config.yaml
num_hidden_layers: 16
final_lr_fraction: 0.05
doc_mask: true
Each number is 200 + 40 x the weight over its row's rms, rounded and kept within 0 to 999. Layers, rows and columns count from 0. The size before them is the row's rms in percent of the matrix's.

# down: layer 2 MLP down (transposed), 512x128, rms 0.0638, rows 10-62, columns 0-63
# up: layer 2 MLP up, 512x128, rms 0.115, rows 11-62, columns 0-63
down10,114,213,188,262,128,284,215,156,241,184,235,203,226,241,253,167,142,132,101,233,211,271,198,201,204,167,148,223,141,166,221,175,187,235,187,253,206,289,239,247,177,160,151,165,143,168,186,223,255,195,211,245,224,213,196,206,221,185,285,173,207,212,241,203,202
up11,095,233,168,206,188,162,185,213,148,138,184,267,251,245,176,199,187,148,181,218,220,291,223,136,221,263,261,215,157,177,164,143,192,195,207,219,239,212,148,251,221,166,130,170,165,227,219,160,265,205,158,260,188,251,206,228,209,256,244,175,213,215,151,196,142
down11,081,182,216,230,188,157,162,231,137,147,208,249,214,201,171,178,151,186,165,203,207,345,207,142,242,275,225,221,147,183,160,198,221,187,226,253,243,210,166,268,222,166,87,208,162,214,210,150,264,181,171,219,164,224,179,192,189,259,233,134,190,223,195,214,136
up12,009,212,239,249,225,230,172,200,192,231,215,218,212,199,225,255,187,128,198,212,174,190,190,225,159,160,227,197,225,189,201,219,180,269,148,206,173,190,218,198,302,220,229,195,171,239,170,304,174,115,209,216,188,190,246,208,173,171,154,240,174,233,215,125,207
down12,009,154,201,222,160,205,171,206,244,214,186,166,182,211,156,121,178,244,207,195,228,217,207,180,249,204,167,127,175,187,213,127,282,178,251,213,182,184,196,196,153,219,137,185,234,208,219,127,202,243,191,168,218,201,222,181,240,197,188,145,268,190,205,234,195
up13,111,250,163,149,190,161,201,198,214,114,160,240,258,200,163,179,200,145,188,235,170,275,193,141,122,204,203,186,177,130,168,194,226,209,225,235,222,234,153,196,223,200,155,184,210,248,265,127,243,172,203,226,207,248,265,222,180,242,289,194,233,276,183,195,181
down13,127,110,241,204,230,174,146,203,187,182,220,269,274,114,174,201,171,166,265,184,170,273,193,180,210,208,145,233,156,153,194,230,186,259,232,223,275,240,191,175,248,248,162,177,136,226,209,161,231,131,236,215,229,217,243,205,203,187,260,183,282,216,216,206,224
up14,103,283,188,163,204,167,185,192,174,120,164,251,251,261,176,232,211,180,170,231,248,278,201,143,181,235,196,202,196,174,175,112,198,196,220,234,208,197,143,298,170,159,107,203,235,247,201,164,268,204,200,267,198,215,199,218,241,219,258,156,189,225,121,192,148
down14,085,271,207,181,209,142,164,206,130,198,205,136,235,204,187,168,207,174,166,171,217,394,219,142,170,149,183,220,202,177,159,201,225,140,233,247,254,186,182,214,226,193,93,225,250,182,205,139,254,187,222,154,178,235,171,185,248,234,216,192,185,183,111,168,191
up15,094,224,194,194,230,175,203,190,152,113,149,222,247,251,168,220,217,181,198,221,242,273,213,154,208,231,231,175,187,140,166,116,190,199,225,240,222,218,143,302,204,154,119,206,225,229,216,165,262,192,192,269,185,241,216,249,235,231,209,192,219,200,142,179,96
down15,088,200,197,219,168,176,204,222,171,136,174,197,190,227,176,178,224,229,193,195,195,370,203,165,207,223,233,237,199,181,205,154,206,225,181,263,167,178,188,289,226,203,118,234,251,241,186,114,267,202,233,205,182,203,203,203,220,229,212,138,217,223,107,205,150
up16,097,316,216,92,175,151,155,215,253,131,145,207,258,204,188,241,225,217,179,228,207,197,178,173,217,307,201,172,169,233,216,145,155,223,274,229,217,188,254,201,199,179,143,175,165,231,175,181,200,176,242,215,185,200,241,256,204,216,235,177,172,280,78,167,198
down16,090,249,289,169,177,191,77,177,194,129,204,270,283,207,206,247,267,222,175,191,261,303,184,187,192,272,202,222,191,195,213,144,162,208,280,202,211,184,211,201,169,222,148,224,249,174,227,183,119,212,254,158,167,205,179,200,225,184,247,107,168,224,141,148,207
up17,100,231,152,215,182,150,204,197,155,125,173,245,241,236,178,212,207,160,206,188,204,314,194,125,216,275,229,200,180,163,163,141,189,233,211,240,228,224,160,261,219,182,117,163,188,236,240,150,253,197,165,253,175,264,206,231,226,262,218,183,148,220,139,212,118
down17,089,208,199,189,194,111,154,226,184,172,197,202,226,205,149,176,170,201,122,164,178,360,189,124,230,216,219,236,228,188,211,163,177,265,208,246,226,176,166,300,204,183,155,179,162,235,211,162,263,241,196,186,178,207,187,184,187,241,178,109,142,215,193,229,164
up18,110,225,194,186,180,148,204,208,151,132,166,233,238,244,207,232,206,184,169,231,208,283,203,142,216,244,234,220,181,179,180,134,192,164,224,250,247,194,156,265,189,191,112,165,198,228,218,180,266,202,190,270,200,256,200,221,216,250,229,170,207,213,131,217,137
down18,081,173,209,201,233,175,179,211,148,242,231,230,182,191,193,194,152,202,195,199,148,302,202,155,212,201,191,203,165,198,241,172,280,174,176,262,273,184,132,254,208,239,90,240,162,210,241,198,262,152,189,221,177,193,171,141,146,278,200,135,170,160,172,266,143
up19,110,224,180,167,216,168,199,212,182,133,138,249,242,228,171,191,175,163,180,264,156,290,203,159,150,207,215,232,150,167,166,195,252,195,231,195,217,232,140,201,247,186,144,189,196,227,213,166,245,177,183,217,205,262,243,245,168,244,293,240,203,283,178,215,159
down19,129,146,212,158,200,159,156,221,177,179,180,267,257,164,189,250,159,149,252,198,133,262,164,182,205,199,116,228,155,196,161,264,232,218,248,216,240,276,223,164,215,223,115,192,153,225,217,152,234,163,210,256,232,211,219,219,205,162,259,225,246,218,233,183,201
up20,121,229,181,177,207,160,203,195,162,160,194,201,245,225,207,250,190,163,204,245,233,268,229,148,186,231,208,220,185,143,171,126,212,166,214,230,238,213,168,271,211,176,72,164,234,230,181,186,278,182,177,252,212,242,175,221,229,222,231,192,215,193,135,208,163
down20,103,228,243,210,228,180,178,150,116,240,196,198,174,207,206,233,195,198,198,231,212,282,212,167,171,160,243,138,186,181,245,193,246,177,149,178,313,193,178,240,263,186,185,228,253,233,191,167,262,243,174,187,211,203,222,110,203,203,249,184,182,172,252,210,132
up21,088,240,164,200,181,177,191,224,145,138,163,238,234,239,182,201,192,166,189,216,229,293,236,131,248,272,263,217,165,192,155,135,189,185,197,208,234,205,147,251,220,160,121,170,178,233,213,147,288,216,177,255,212,246,209,221,225,250,233,165,212,226,147,185,137
down21,080,193,197,222,179,143,180,230,162,147,185,234,206,208,188,173,136,202,166,207,211,382,243,121,233,266,240,217,180,201,171,164,192,184,195,233,233,206,150,270,207,163,78,211,171,197,220,167,262,204,184,211,184,248,196,197,191,259,212,100,196,212,178,197,133
up22,081,158,130,250,216,267,240,156,136,206,210,177,241,250,197,198,215,183,208,188,246,234,255,217,260,246,141,262,117,102,200,191,222,195,201,144,169,178,119,230,294,250,199,241,194,175,152,212,169,176,176,209,159,207,146,240,285,229,197,242,216,198,176,193,236
down22,063,224,204,162,203,260,178,209,247,259,199,215,187,202,151,183,149,229,152,179,180,383,203,185,236,154,187,233,197,148,246,203,135,204,220,214,209,189,204,153,210,242,181,197,203,167,236,234,229,254,174,183,165,198,176,168,186,232,209,81,223,235,181,162,218
up23,119,277,218,176,188,211,239,209,206,147,179,198,202,215,192,223,204,199,206,278,203,205,225,195,185,250,202,166,210,174,160,174,211,218,179,235,229,205,216,273,229,154,127,162,240,219,241,165,194,154,188,269,190,182,252,186,221,266,255,209,202,190,165,183,178
down23,127,144,219,229,173,230,231,199,107,287,219,245,170,162,271,187,180,208,153,122,220,243,164,147,173,197,143,215,197,152,179,207,227,281,217,217,211,208,210,179,195,263,155,219,211,182,182,216,257,234,145,247,177,202,220,167,207,175,219,150,206,70,249,194,206
up24,100,195,180,202,229,191,203,191,144,137,169,212,238,258,174,228,228,184,196,224,249,276,215,155,237,254,246,187,187,114,148,128,187,219,212,222,228,232,146,283,228,164,101,211,214,238,190,202,248,190,182,257,192,282,221,235,255,242,232,207,228,198,167,159,132
down24,101,209,179,190,181,185,204,209,181,120,190,163,143,234,197,218,200,211,225,179,192,331,209,171,220,218,217,242,228,200,195,158,190,250,156,260,156,168,202,243,253,213,142,247,253,270,160,145,279,214,242,203,169,189,227,205,222,232,247,169,219,235,133,193,167
up25,100,223,186,200,215,190,171,203,173,127,175,230,236,251,153,209,215,152,196,220,246,262,214,148,220,258,233,183,205,123,155,134,192,211,225,250,233,205,148,264,202,166,113,203,196,248,233,158,280,199,200,280,174,256,217,231,209,254,232,171,211,215,141,165,131
down25,094,228,213,215,182,172,163,197,156,125,200,192,195,221,180,210,148,185,185,144,201,365,213,130,203,247,194,195,245,155,166,144,203,237,162,250,196,251,185,240,211,193,131,251,210,213,213,178,234,180,247,227,176,181,152,192,226,183,203,147,201,180,151,167,139
up26,116,224,180,179,169,173,198,185,191,142,198,220,217,241,188,212,190,137,178,244,256,275,215,119,187,239,178,210,158,114,183,129,227,209,211,265,226,220,186,291,189,196,93,180,250,267,191,176,268,225,184,236,202,252,192,217,221,228,214,183,176,224,131,225,170
down26,108,269,237,181,194,165,153,138,146,291,232,148,138,206,234,179,186,145,139,152,234,312,210,147,213,190,214,153,165,224,226,218,233,186,176,188,306,223,215,204,219,155,149,248,249,263,170,133,221,229,182,209,236,198,210,204,179,196,194,183,153,177,182,228,139
up27,113,230,163,146,250,172,162,169,189,165,185,205,249,209,142,190,196,159,201,246,182,269,146,152,149,237,171,176,178,133,207,187,239,229,187,260,234,231,155,245,195,221,147,179,202,228,270,78,266,146,201,222,216,246,231,246,222,263,296,187,231,242,120,224,198
down27,134,175,247,184,180,140,194,218,205,154,260,181,260,164,170,171,201,206,231,140,224,321,240,115,159,175,185,237,168,220,207,182,135,243,182,213,278,185,181,230,223,249,205,191,213,181,154,167,248,163,269,208,224,224,257,211,204,202,231,166,169,217,188,292,196
up28,106,258,180,178,183,157,202,200,170,137,154,235,234,243,197,231,211,172,179,218,229,284,227,135,206,248,226,203,173,185,187,99,189,212,231,255,221,206,157,277,187,175,104,169,206,237,215,129,259,216,203,250,191,249,171,247,224,245,218,163,179,234,140,194,122
down28,086,230,242,215,203,110,198,204,157,189,180,199,202,230,202,173,191,159,182,204,205,387,202,162,199,220,214,199,176,192,242,125,203,199,204,233,261,228,141,287,181,197,118,161,200,218,213,129,280,178,167,188,190,253,198,216,180,209,215,163,134,178,176,175,163
up29,101,267,189,109,219,152,172,161,211,151,208,174,252,177,135,185,214,199,172,248,177,202,201,205,183,199,306,245,219,216,199,157,115,260,184,168,198,227,246,212,219,206,107,132,182,198,221,179,244,136,121,198,201,268,178,271,206,273,274,209,180,206,201,162,145
down29,115,219,252,117,222,203,182,201,188,165,189,207,248,199,201,188,203,219,176,233,220,178,224,203,167,218,290,247,236,179,210,206,196,190,158,177,176,215,255,205,172,187,110,158,215,162,285,195,244,197,89,168,191,280,204,244,240,249,249,200,187,201,220,160,182
up30,115,238,138,156,208,146,188,207,166,139,139,211,254,210,157,213,184,149,214,221,159,294,162,161,175,219,184,217,176,161,193,164,234,225,206,272,263,238,168,228,200,199,135,178,166,235,235,98,237,153,171,223,218,262,250,275,215,247,281,211,199,216,128,215,143
down30,120,157,208,161,192,125,180,240,203,166,225,190,258,195,147,224,141,126,212,168,155,295,169,112,178,200,179,195,151,183,193,187,220,232,212,238,272,174,230,212,226,247,170,203,141,240,172,180,158,201,243,208,200,215,245,215,196,198,226,212,170,232,174,291,168
up31,103,244,186,176,169,164,217,183,167,133,154,240,229,261,202,223,215,183,182,204,257,298,226,141,207,241,219,207,165,161,164,124,197,195,223,253,227,203,157,275,189,175,104,189,225,243,202,141,282,219,220,263,199,242,189,228,245,225,222,190,174,223,116,204,130
down31,086,211,224,190,204,132,186,196,162,186,162,195,235,239,198,143,201,214,142,191,218,403,208,161,216,186,232,177,218,179,208,159,192,204,214,252,247,197,145,296,156,175,78,224,236,221,207,178,268,186,211,211,200,235,210,215,194,207,204,159,161,153,116,204,128
up32,110,274,182,199,236,184,260,180,213,170,232,171,206,217,204,207,266,191,124,233,227,211,200,140,224,186,280,213,237,185,168,79,145,268,203,196,217,160,195,270,165,209,190,133,165,236,181,204,255,158,138,235,202,258,208,196,241,222,166,174,214,194,172,180,152
down32,097,219,175,211,276,236,246,191,201,174,177,197,192,184,228,155,237,183,231,223,202,307,204,135,216,216,185,196,194,222,209,114,219,256,194,158,156,143,196,208,156,237,161,218,226,239,211,218,286,167,97,140,223,302,221,148,232,209,151,270,179,193,198,170,164
up33,096,190,151,247,211,181,180,201,195,170,207,188,204,233,237,182,275,125,164,262,253,246,171,98,193,209,265,224,192,204,207,130,191,216,183,174,238,135,240,263,171,190,158,146,199,252,245,181,253,214,157,275,192,286,235,225,248,223,194,192,207,202,128,200,167
down33,073,164,235,295,217,137,166,176,206,134,222,206,165,209,218,181,236,208,206,182,181,353,238,110,163,176,158,202,146,196,187,172,170,203,183,204,223,184,259,192,223,136,183,197,233,173,239,164,182,241,185,225,214,196,225,183,221,188,244,144,218,182,195,241,184
up34,115,224,141,169,197,148,195,206,161,118,153,212,260,213,155,196,196,141,207,219,177,316,160,165,171,227,171,203,169,176,191,178,227,229,221,282,232,234,149,214,241,185,143,174,187,240,247,97,245,138,181,222,197,282,235,275,212,255,255,199,192,241,139,211,158
down34,119,148,222,182,210,107,173,257,229,127,213,189,286,162,133,207,164,168,172,175,191,322,172,134,202,215,191,217,184,189,188,171,186,217,218,228,267,180,235,262,182,217,217,161,134,252,154,193,178,185,230,214,213,246,231,209,200,197,178,177,199,229,204,253,173
up35,099,242,133,210,179,189,220,186,144,124,130,225,261,215,188,206,249,159,199,219,206,312,216,138,214,269,254,169,186,175,161,160,215,201,150,191,211,171,150,244,232,187,127,186,239,224,221,185,243,215,195,251,158,257,203,194,236,234,231,183,169,196,156,220,159
down35,103,179,174,169,194,149,203,226,221,179,135,223,218,224,209,140,188,252,129,192,206,353,236,151,202,221,185,215,213,151,203,145,181,170,199,216,268,172,141,313,218,207,156,132,196,218,199,179,268,235,260,169,248,254,188,179,145,179,179,139,208,241,265,215,257
up36,099,237,183,192,172,133,205,203,137,136,154,250,250,243,184,201,213,166,171,228,236,309,207,143,197,248,231,212,139,204,165,130,203,187,218,230,201,209,154,274,225,180,120,167,200,226,206,149,275,227,183,255,180,254,188,230,213,230,259,168,220,231,147,196,148
down36,088,188,239,181,211,111,170,233,164,173,153,241,235,183,201,144,195,179,206,202,174,360,214,137,199,234,197,230,124,203,187,188,240,142,233,240,247,210,160,292,216,198,88,199,172,210,223,130,262,177,188,205,188,269,161,208,159,234,216,150,185,217,212,224,146
up37,097,232,187,179,200,188,193,166,171,138,190,213,242,217,169,211,233,175,189,233,229,265,214,146,233,246,248,161,223,145,158,146,197,165,218,206,232,179,149,257,199,162,99,203,221,243,210,166,263,223,206,260,193,256,197,237,205,270,241,176,215,181,152,190,154
down37,101,168,212,207,218,171,196,218,155,194,197,191,173,237,186,162,159,203,198,195,187,343,235,154,202,255,163,219,234,149,203,145,219,207,133,208,237,228,141,232,203,203,128,224,169,224,226,171,243,227,257,219,188,197,191,197,191,196,172,122,217,163,195,211,198
up38,108,241,168,191,200,152,206,195,178,141,161,234,250,236,210,205,223,191,187,244,240,289,212,149,206,257,225,202,171,176,185,120,203,234,196,236,230,234,150,298,188,194,91,173,208,256,185,177,264,195,198,252,205,243,197,223,261,228,258,178,210,212,118,198,117
down38,089,235,232,186,188,127,195,184,174,167,159,180,200,268,231,199,194,188,239,197,242,351,195,130,203,210,196,190,148,214,164,249,192,214,201,224,259,162,244,216,280,205,115,284,223,187,195,158,240,167,181,200,160,231,218,205,189,210,252,155,190,220,128,255,168
up39,108,256,184,193,207,185,207,214,191,161,200,236,254,223,166,213,188,151,182,223,227,277,183,130,156,244,220,216,155,117,158,179,241,195,240,247,203,209,153,214,205,143,147,190,242,251,236,167,235,148,152,246,194,221,236,232,186,260,304,181,224,232,158,206,171
down39,112,184,213,170,210,128,178,227,130,163,225,220,282,115,124,245,206,155,248,198,243,259,173,213,256,186,185,212,149,152,162,299,221,204,256,242,245,243,203,211,259,253,91,190,190,223,214,187,231,136,224,196,157,188,173,196,191,161,271,213,215,212,172,195,190
up40,118,189,159,141,211,200,188,217,197,147,154,206,247,231,199,216,175,134,215,236,162,276,230,130,135,197,184,236,138,124,178,202,227,207,223,216,239,253,178,192,213,196,127,186,202,293,221,133,242,180,176,209,244,261,257,227,202,241,290,215,245,253,186,187,190
down40,148,185,219,188,198,227,174,212,178,184,207,224,289,154,174,201,153,148,304,225,218,243,175,189,197,167,142,189,189,120,222,252,238,287,230,194,256,247,168,167,245,252,157,199,169,234,199,191,203,164,235,213,259,183,275,219,180,181,248,230,209,225,203,194,198
up41,088,248,189,192,203,195,187,221,145,119,166,228,254,248,189,206,211,172,195,214,232,279,216,143,223,254,245,188,174,170,161,124,187,196,195,212,230,216,147,264,195,162,113,181,212,233,213,158,285,196,174,275,204,245,203,229,224,247,223,173,211,222,136,176,123
down41,078,206,200,226,182,159,183,247,169,120,177,217,207,257,173,183,175,210,157,198,193,399,211,139,216,253,243,206,188,184,187,151,170,185,187,237,215,221,150,284,206,186,78,223,222,215,209,158,263,201,182,221,171,225,204,217,216,226,218,123,199,209,125,205,126
up42,128,226,196,168,183,245,206,208,165,183,186,239,221,238,155,190,238,202,144,249,239,208,179,132,162,252,230,254,210,80,207,171,213,199,215,199,223,209,174,245,205,217,154,152,261,251,227,229,222,171,216,289,217,223,245,188,173,255,233,168,206,168,179,235,175
down42,139,255,267,161,150,205,179,238,186,109,177,133,268,181,277,167,202,253,156,151,262,236,222,207,159,243,205,139,225,181,271,217,221,222,128,163,192,163,175,229,189,152,212,203,209,254,179,238,290,193,136,172,213,239,249,264,138,185,220,255,193,179,207,172,233
up43,109,227,158,198,245,163,184,211,193,136,144,234,226,243,170,185,205,137,169,249,188,303,194,142,205,238,213,235,185,125,166,166,229,206,238,182,244,208,146,257,223,197,108,183,187,226,233,203,264,192,179,264,174,267,258,228,273,236,264,212,204,206,169,190,162
down43,115,208,146,234,174,140,156,170,146,166,215,216,211,136,188,254,206,205,193,198,193,316,172,124,200,254,161,269,186,210,158,236,226,190,183,258,133,207,219,231,243,194,74,206,236,231,194,214,224,203,255,214,185,255,231,187,169,195,291,137,238,220,202,184,172
up44,111,242,150,167,208,172,189,200,199,127,179,197,234,208,147,212,192,106,210,247,191,302,157,144,174,241,163,201,204,147,201,166,225,233,190,271,254,233,194,214,218,209,132,176,236,233,265,118,245,159,167,202,233,267,230,218,239,232,256,152,184,219,122,237,167
down44,134,157,220,187,165,141,184,205,242,184,221,193,270,216,120,127,173,139,178,164,203,341,178,110,164,146,229,210,218,199,189,242,158,260,229,233,268,125,250,190,262,235,234,194,170,212,166,202,197,219,194,194,242,224,206,200,183,215,207,152,168,230,148,300,222
up45,113,215,163,163,223,187,176,210,214,166,148,205,212,240,146,219,201,136,188,233,159,288,199,134,166,225,175,221,165,123,185,173,221,220,223,228,267,225,159,249,201,204,118,180,176,229,252,107,267,182,207,212,221,271,266,244,261,226,304,194,205,238,147,218,189
down45,130,224,183,202,170,180,184,174,143,176,265,207,277,169,169,218,145,210,254,169,222,322,193,141,164,208,144,265,171,192,175,235,227,216,177,244,220,164,231,190,221,207,132,192,225,219,199,222,244,202,245,215,220,225,274,202,140,225,262,178,196,255,142,240,186
up46,114,229,167,217,229,167,208,211,202,173,184,226,235,242,187,194,244,143,182,258,225,275,205,152,164,254,224,220,173,169,194,136,172,228,202,217,247,198,168,256,178,204,103,152,195,262,208,174,259,214,195,250,203,263,231,228,198,241,274,163,188,237,125,227,164
down46,112,211,281,245,278,136,145,232,149,176,196,209,228,235,231,176,139,149,197,181,249,347,155,96,205,201,165,195,146,167,141,221,227,204,253,254,229,225,216,156,254,194,87,260,234,198,200,159,236,200,236,198,201,214,129,220,180,234,231,138,203,205,180,150,210
up47,106,223,185,156,231,173,183,204,180,126,138,223,250,222,122,212,208,129,218,235,181,320,165,125,155,210,204,237,127,159,188,200,255,194,203,217,206,253,146,202,229,200,146,167,205,214,239,108,232,175,195,241,219,223,275,230,182,263,287,191,203,231,166,203,158
down47,120,156,222,218,218,114,201,201,262,148,186,209,287,148,118,202,157,163,239,233,166,275,184,182,233,181,173,219,155,170,190,252,196,203,216,177,232,235,231,229,236,229,200,128,179,243,189,168,220,170,239,222,188,233,249,185,145,209,250,199,206,213,222,259,210
up48,114,185,159,100,166,156,232,217,201,171,111,179,259,246,112,222,210,128,238,228,139,261,180,186,167,199,174,218,163,142,226,214,260,210,202,275,236,261,162,241,238,206,156,160,208,271,240,158,197,143,192,201,197,261,299,237,220,228,286,252,224,234,167,203,125
down48,135,223,183,157,157,155,243,251,184,176,127,201,142,237,185,223,238,212,274,224,157,215,280,265,221,179,93,254,250,149,154,252,265,224,144,293,154,287,137,183,189,220,172,209,246,198,239,129,203,158,184,190,211,191,250,178,271,214,204,149,203,187,178,154,188
up49,085,261,175,187,190,190,184,223,143,130,171,244,247,246,179,196,203,175,192,211,241,289,218,138,223,269,256,200,161,177,171,138,178,204,195,198,221,208,143,261,202,163,117,173,204,230,218,162,299,207,182,280,213,252,205,222,223,229,235,167,214,228,138,175,138
down49,080,214,213,213,180,148,179,240,167,123,184,218,220,232,191,180,164,224,168,193,207,391,215,117,216,253,242,196,169,194,173,160,152,182,211,237,230,210,140,282,198,173,58,217,201,201,216,164,260,193,199,223,172,252,199,215,202,217,225,115,201,205,168,190,142
up50,095,206,127,192,206,233,234,213,233,110,144,192,264,204,168,259,202,217,210,215,156,238,221,161,219,222,157,151,230,184,182,183,279,251,223,217,279,231,176,204,278,207,180,162,181,243,180,156,173,161,182,192,212,198,214,224,251,203,226,215,177,165,182,218,182
down50,069,227,193,225,168,196,247,242,146,227,218,208,225,233,262,194,176,196,209,177,216,302,122,164,174,169,270,227,174,213,145,252,220,266,259,246,238,130,232,120,200,290,148,193,255,209,136,208,199,237,192,190,146,181,180,202,206,187,252,212,186,141,199,191,138
up51,102,297,158,139,231,151,190,187,276,172,170,161,217,216,176,236,202,191,207,271,199,209,212,179,196,245,200,117,242,226,160,139,163,252,194,244,177,187,216,182,225,185,189,192,169,226,189,136,219,131,259,238,274,224,161,173,230,234,193,224,167,190,183,218,203
down51,091,163,146,218,229,162,99,193,265,208,182,224,167,181,261,226,220,160,243,211,246,197,259,157,195,182,167,174,142,248,235,192,155,177,207,218,164,186,236,164,169,163,200,200,178,197,144,189,223,244,288,250,241,222,151,196,215,215,269,264,175,147,231,196,263
up52,103,213,182,190,194,172,226,215,185,160,181,241,222,252,215,237,212,152,169,254,223,287,214,144,194,226,224,195,154,150,145,119,178,201,226,240,233,189,165,241,213,179,89,169,206,258,194,188,286,198,203,253,197,247,184,230,223,260,256,177,170,200,128,226,157
down52,114,188,209,182,238,251,163,173,202,224,222,260,205,199,230,192,177,193,196,190,221,277,234,131,229,258,189,178,186,127,187,151,209,200,153,209,252,219,191,242,253,197,81,269,188,237,225,238,244,146,180,264,179,175,142,196,164,280,238,142,116,192,160,233,164
up53,089,258,165,174,209,175,199,196,140,139,168,243,224,230,189,199,227,189,172,217,261,303,220,147,221,248,252,218,154,169,183,119,215,205,220,228,209,222,157,274,201,188,113,188,198,224,201,138,277,220,185,267,201,233,176,228,249,217,230,203,204,190,128,212,93
down53,088,200,235,192,173,134,200,248,157,148,177,210,232,237,194,184,191,213,173,185,229,360,205,149,209,209,249,193,171,174,161,182,195,202,241,244,242,206,214,285,222,209,55,259,237,207,171,108,279,191,196,182,192,260,190,250,181,233,215,159,184,161,151,221,163
up54,092,244,185,169,247,201,190,212,168,154,186,231,239,226,170,204,233,168,173,202,220,292,209,140,219,277,258,174,176,162,162,137,188,238,199,243,221,233,153,254,200,189,94,179,190,266,221,158,277,169,168,265,177,260,230,228,235,232,222,166,245,220,144,187,133
down54,084,208,230,182,194,177,156,222,163,130,216,237,221,202,175,188,163,206,164,211,206,376,176,130,198,264,233,146,200,191,209,164,160,217,187,229,246,188,151,250,229,215,149,217,208,212,160,179,261,196,193,219,190,207,198,199,193,232,222,119,176,230,138,198,143
up55,093,235,179,193,210,154,193,217,152,128,159,249,250,251,168,222,220,164,177,199,223,294,220,139,221,255,242,180,173,178,164,129,177,205,212,242,211,238,151,270,209,175,117,175,209,228,223,146,277,195,183,260,190,254,203,229,216,243,216,173,204,220,142,198,135
down55,078,189,198,214,208,154,167,226,168,135,173,237,218,222,187,165,192,205,151,186,190,396,205,142,221,253,223,200,185,184,204,160,175,207,214,262,216,221,168,288,208,175,87,193,203,213,208,143,287,181,189,223,167,226,205,198,206,239,192,128,179,238,146,227,128
up56,104,251,170,196,188,127,187,191,159,135,161,245,252,244,178,206,222,173,180,218,211,291,215,142,206,251,230,206,171,166,181,122,214,221,224,234,222,215,142,277,190,193,117,180,186,230,202,144,256,200,177,266,192,256,199,244,239,251,253,178,217,217,125,205,138
down56,084,212,227,176,191,80,167,176,154,177,184,227,225,207,173,221,181,217,187,188,217,334,195,147,213,239,205,227,147,171,202,199,218,191,245,265,237,187,191,263,240,215,78,207,209,207,177,151,246,183,202,195,178,240,181,250,181,229,234,151,176,223,169,245,154
up57,106,234,172,205,203,126,193,187,164,148,173,250,243,241,180,209,223,173,184,218,233,302,220,151,194,254,219,206,137,166,181,137,214,201,194,240,233,226,142,289,211,202,103,155,199,238,188,162,258,201,181,254,191,258,197,230,235,254,270,195,208,203,137,199,138
down57,090,192,220,210,203,106,185,199,178,192,201,211,246,218,208,191,183,175,258,203,241,337,202,133,212,202,226,216,104,171,188,219,226,171,226,256,245,157,213,275,273,224,76,188,233,218,170,150,264,202,190,179,166,250,210,224,140,249,261,179,186,198,161,270,176
up58,108,235,173,160,176,132,194,197,162,118,155,259,254,239,183,189,208,172,192,211,207,300,212,168,184,248,234,199,142,184,187,155,207,201,204,219,245,224,153,250,211,204,120,183,169,220,220,129,250,199,188,253,181,276,224,241,220,233,272,180,192,214,142,207,125
down58,094,144,238,187,183,99,156,226,150,173,170,229,238,214,189,203,185,159,201,172,179,344,173,149,213,252,195,215,121,207,175,166,222,209,214,231,266,208,174,227,226,182,104,256,127,214,181,183,206,174,238,214,207,236,217,237,191,223,222,164,213,209,207,262,178
up59,107,265,165,202,208,189,224,179,163,167,201,202,267,217,185,258,212,179,190,243,221,291,195,134,199,248,197,200,184,142,157,137,193,172,183,217,216,162,149,240,191,180,116,172,214,249,230,181,258,201,208,245,198,222,206,214,226,216,251,159,236,174,136,229,169
down59,129,220,218,190,221,155,167,224,120,211,193,165,168,210,191,137,201,216,210,192,215,312,170,197,208,185,175,248,212,119,237,205,232,128,240,226,244,191,133,238,232,233,168,178,164,208,205,206,269,217,204,210,202,224,210,157,149,202,178,133,179,225,203,233,239
up60,007,200,175,237,269,124,209,184,269,241,221,224,222,217,250,207,234,225,192,114,236,166,183,259,230,142,144,234,225,221,210,200,286,183,215,293,204,193,209,223,225,204,209,275,220,145,192,238,209,211,172,194,224,187,202,188,198,197,213,251,109,120,228,246,233
down60,008,193,227,189,196,261,226,202,130,197,140,253,131,217,206,232,223,223,241,269,224,180,235,162,220,240,250,196,137,149,161,189,187,312,199,290,160,188,242,190,211,213,185,212,227,254,268,225,284,212,196,268,250,198,162,195,276,191,179,194,164,190,163,169,194
up61,114,254,130,182,158,207,247,161,199,146,172,228,238,239,153,232,204,87,215,182,243,301,179,118,205,245,195,237,153,108,159,139,225,206,192,199,214,200,180,231,235,214,137,189,238,235,212,174,258,161,170,231,178,271,223,205,244,221,235,200,198,199,169,251,129
down61,140,214,269,166,152,86,179,150,138,221,194,203,208,191,151,106,179,218,171,175,153,238,177,207,234,151,240,202,203,193,171,223,186,256,239,236,249,152,210,208,252,176,221,270,144,201,251,241,243,214,203,147,211,227,172,242,118,222,232,167,209,170,158,222,217
up62,093,235,175,177,208,202,182,224,169,139,173,236,219,225,184,209,190,132,189,227,228,288,204,131,221,235,284,209,170,177,166,108,187,218,213,195,237,220,150,237,219,181,107,175,178,261,207,153,273,192,163,255,202,252,214,218,249,247,232,155,220,226,153,188,118
down62,070,201,194,176,218,159,162,232,184,133,180,238,192,224,161,203,146,169,171,210,202,425,197,160,250,230,245,208,164,187,176,154,171,217,207,233,216,227,144,242,204,195,133,218,197,229,222,183,274,199,134,206,195,228,184,208,207,254,229,109,180,189,181,194,106